config.toml
num_hidden_layers = 10
norm_eps = 1e-05
lr_head = 0.00483
decay_fraction = 0.829
Each number is 50 + 12 x the weight over its row's rms, rounded and kept within 0 to 99. Layers, rows and columns count from 0. The size before them is the row's rms in percent of the matrix's.

# layer 3 attention key, 128x256, rms 0.0629, rows 43-64, columns 192-255
097:39 55 30 40 52 57 48 49 40 32 48 37 38 71 47 49 45 48 50 60 41 53 61 85 41 36 33 41 23 58 46 29 68 52 22 16 48 61 30 53 63 48 51 61 50 43 43 63 59 56 53 52 44 41 49 48 47 65 51 58 49 56 55 34
096:14 33 54 68 45 36 38 64 47 48 46 49 65 34 43 68 61 35 60 33 70 57 30 39 58 59 57 56 42 41 49 38 50 54 38 36 50 44 43 44 61 27 67 43 61 40 19 73 46 78 56 50 49 51 42 53 35 46 64 62 75 66 70 44
097:48 39 54 65 49 38 44 43 30 30 52 49 48 43 51 43 63 46 26 51 68 57 56 62 41 51 49 43 34 50 48 65 44 39 66 47 47 41 50 58 39 63 37 67 48 73 39 39 40 46 46 65 54 62 36 34 59 66 47 47 28 63 41 16
098:31 58 46 35 58 44 65 66 51 61 44 50 22 63 65 45 40 59 30 45 46 22 68 47 39 37 53 39 40 56 41 58 50 48 54 47 36 67 53 58 42 56 37 67 76 55 44 41 41 43 46 66 44 71 42 25 52 58 46 53 60 54 57 58
092:61 68 34 57 47 40 55 27 38 41 52 68 43 57 59 62 44 42 31 46 36 34 42 74 65 47 36 48 40 46 61 43 28 49 39 40 29 55 50 33 58 63 61 49 72 32 46 49 65 75 64 54 73 48 50 46 69 40 48 49 56 56 67 44
097:89 46 43 70 56 43 49 79 37 67 42 57 45 52 45 48 46 47 51 45 46 64 47 39 58 65 39 50 57 32 66 54 57 34 55 42 62 33 39 74 63 60 51 39 34 40 29 46 46 39 49 25 54 47 61 47 55 68 39 48 62 36 38 30
095:51 63 51 56 53 44 28 56 41 36 66 31 40 55 48 46 34 68 64 57 29 49 61 34 46 66 30 51 39 41 61 31 48 68 56 83 49 25 41 47 44 58 40 74 68 54 32 63 53 33 45 21 48 37 59 56 64 63 53 54 28 44 64 42
099:55 61 50 46 55 18 65 30 42 54 55 52 53 42 49 50 36 54 52 48 48 57 54 45 42 58 68 37 45 50 31 58 57 64 71 54 49 59 71 45 48 53 56 26 64 52 53 58 60 38 39 52 32 51 48 68 58 70 47 53 29 69 53 44
094:74 43 39 40 51 47 34 35 55 55 65 44 51 52 57 74 29 57 55 42 43 62 54 52 47 34 72 59 42 56 65 62 55 49 61 42 25 40 38 82 33 65 69 37 41 55 59 48 59 82 19 63 51 52 59 62 43 57 27 60 49 43 67 21
106:35 24 51 37 22 41 46 56 48 47 76 55 54 60 37 46 47 50 49 50 70 47 35 50 56 26 64 69 40 46 50 58 44 42 55 38 59 43 58 58 48 67 47 52 51 61 72 53 34 43 53 56 56 38 39 51 61 62 56 49 38 32 61 75
100:42 47 67 55 50 52 53 28 59 45 33 27 40 53 65 64 41 66 47 47 32 57 58 67 49 51 48 44 48 58 46 31 45 51 53 33 36 53 65 41 42 35 62 75 52 46 19 60 54 53 63 66 46 54 34 55 39 70 43 62 40 29 44 73
104:65 35 73 65 46 52 65 71 60 35 59 65 74 70 60 58 52 44 62 57 61 43 49 48 75 49 53 41 48 39 56 63 28 42 41 43 58 69 41 45 55 48 34 48 46 36 72 55 45 56 75 38 46 63 49 57 69 52 38 56 42 54 41 50
095:71 54 71 40 28 51 48 63 40 44 52 51 42 54 52 51 47 60 64 31 61 47 36 57 47 55 53 58 70 63 42 51 53 58 59 49 33 57 58 37 58 66 54 59 42 58 32 51 46 57 69 50 41 50 46 70 68 47 54 56 56 46 74 58
097:61 44 39 47 39 51 55 41 43 36 38 65 44 42 80 61 55 68 73 51 36 58 50 42 34 56 54 62 43 49 33 50 63 37 62 45 77 45 60 57 66 31 66 62 36 47 25 44 58 62 52 54 51 45 60 35 47 38 63 47 51 42 49 52
104:64 60 54 52 51 67 52 82 57 50 32 52 65 66 34 42 47 34 46 55 51 43 51 67 51 56 48 53 44 34 30 40 49 61 26 39 35 51 55 47 42 55 54 39 40 52 43 54 59 50 41 43 81 42 59 30 43 44 59 43 42 43 37 58
100:44 40 23 57 45 55 50 86 39 60 36 46 47 60 61 59 60 32 56 37 29 38 56 34 56 32 46 34 68 77 69 42 52 40 42 41 73 41 49 48 38 50 34 57 33 46 31 59 64 29 45 61 36 47 65 43 57 49 61 53 48 55 66 48
096:48 39 46 60 71 54 25 60 61 61 64 57 59 48 48 55 47 39 37 49 25 71 81 36 43 63 53 59 45 64 64 38 59 50 65 42 53 50 45 45 67 36 51 67 38 42 58 46 42 58 42 32 44 34 62 49 56 50 45 50 47 63 61 45
102:50 43 33 53 50 32 44 47 57 56 45 37 37 60 58 63 56 38 41 47 41 46 52 69 51 46 62 27 44 69 42 56 55 51 65 41 50 41 50 32 38 33 39 51 69 56 42 32 65 37 61 44 59 46 52 78 36 48 47 59 33 59 56 44
108:18 54 24 52 38 61 60 51 69 60 57 52 29 26 39 50 14 32 56 21 32 24 22 53 30 55 58 31 54 56 49 48 67 58 46 46 59 31 46 34 39 39 27 61 46 53 32 44 65 37 47 32 36 58 55 58 68 65 40 56 37 69 35 38
097:47 44 65 71 52 50 39 46 53 52 50 59 60 27 57 52 46 33 48 59 41 53 27 39 28 47 61 58 41 64 51 46 54 43 62 48 37 48 65 43 64 63 43 63 73 71 36 56 61 38 66 47 48 56 56 35 61 49 39 46 76 69 65 45
101:45 52 57 65 63 33 46 58 52 43 62 56 44 40 51 45 52 48 41 40 43 49 37 68 40 38 44 50 60 54 79 56 60 45 59 40 46 52 52 70 47 41 61 60 52 37 37 50 59 61 42 41 47 72 33 44 53 45 49 48 32 75 38 43
104:49 57 51 52 59 49 27 33 54 54 39 50 40 31 45 55 41 50 41 54 65 45 37 42 44 63 50 62 59 49 74 44 57 34 51 44 54 54 83 51 29 21 34 61 48 52 46 37 63 30 56 45 38 45 25 79 53 60 28 42 32 44 51 57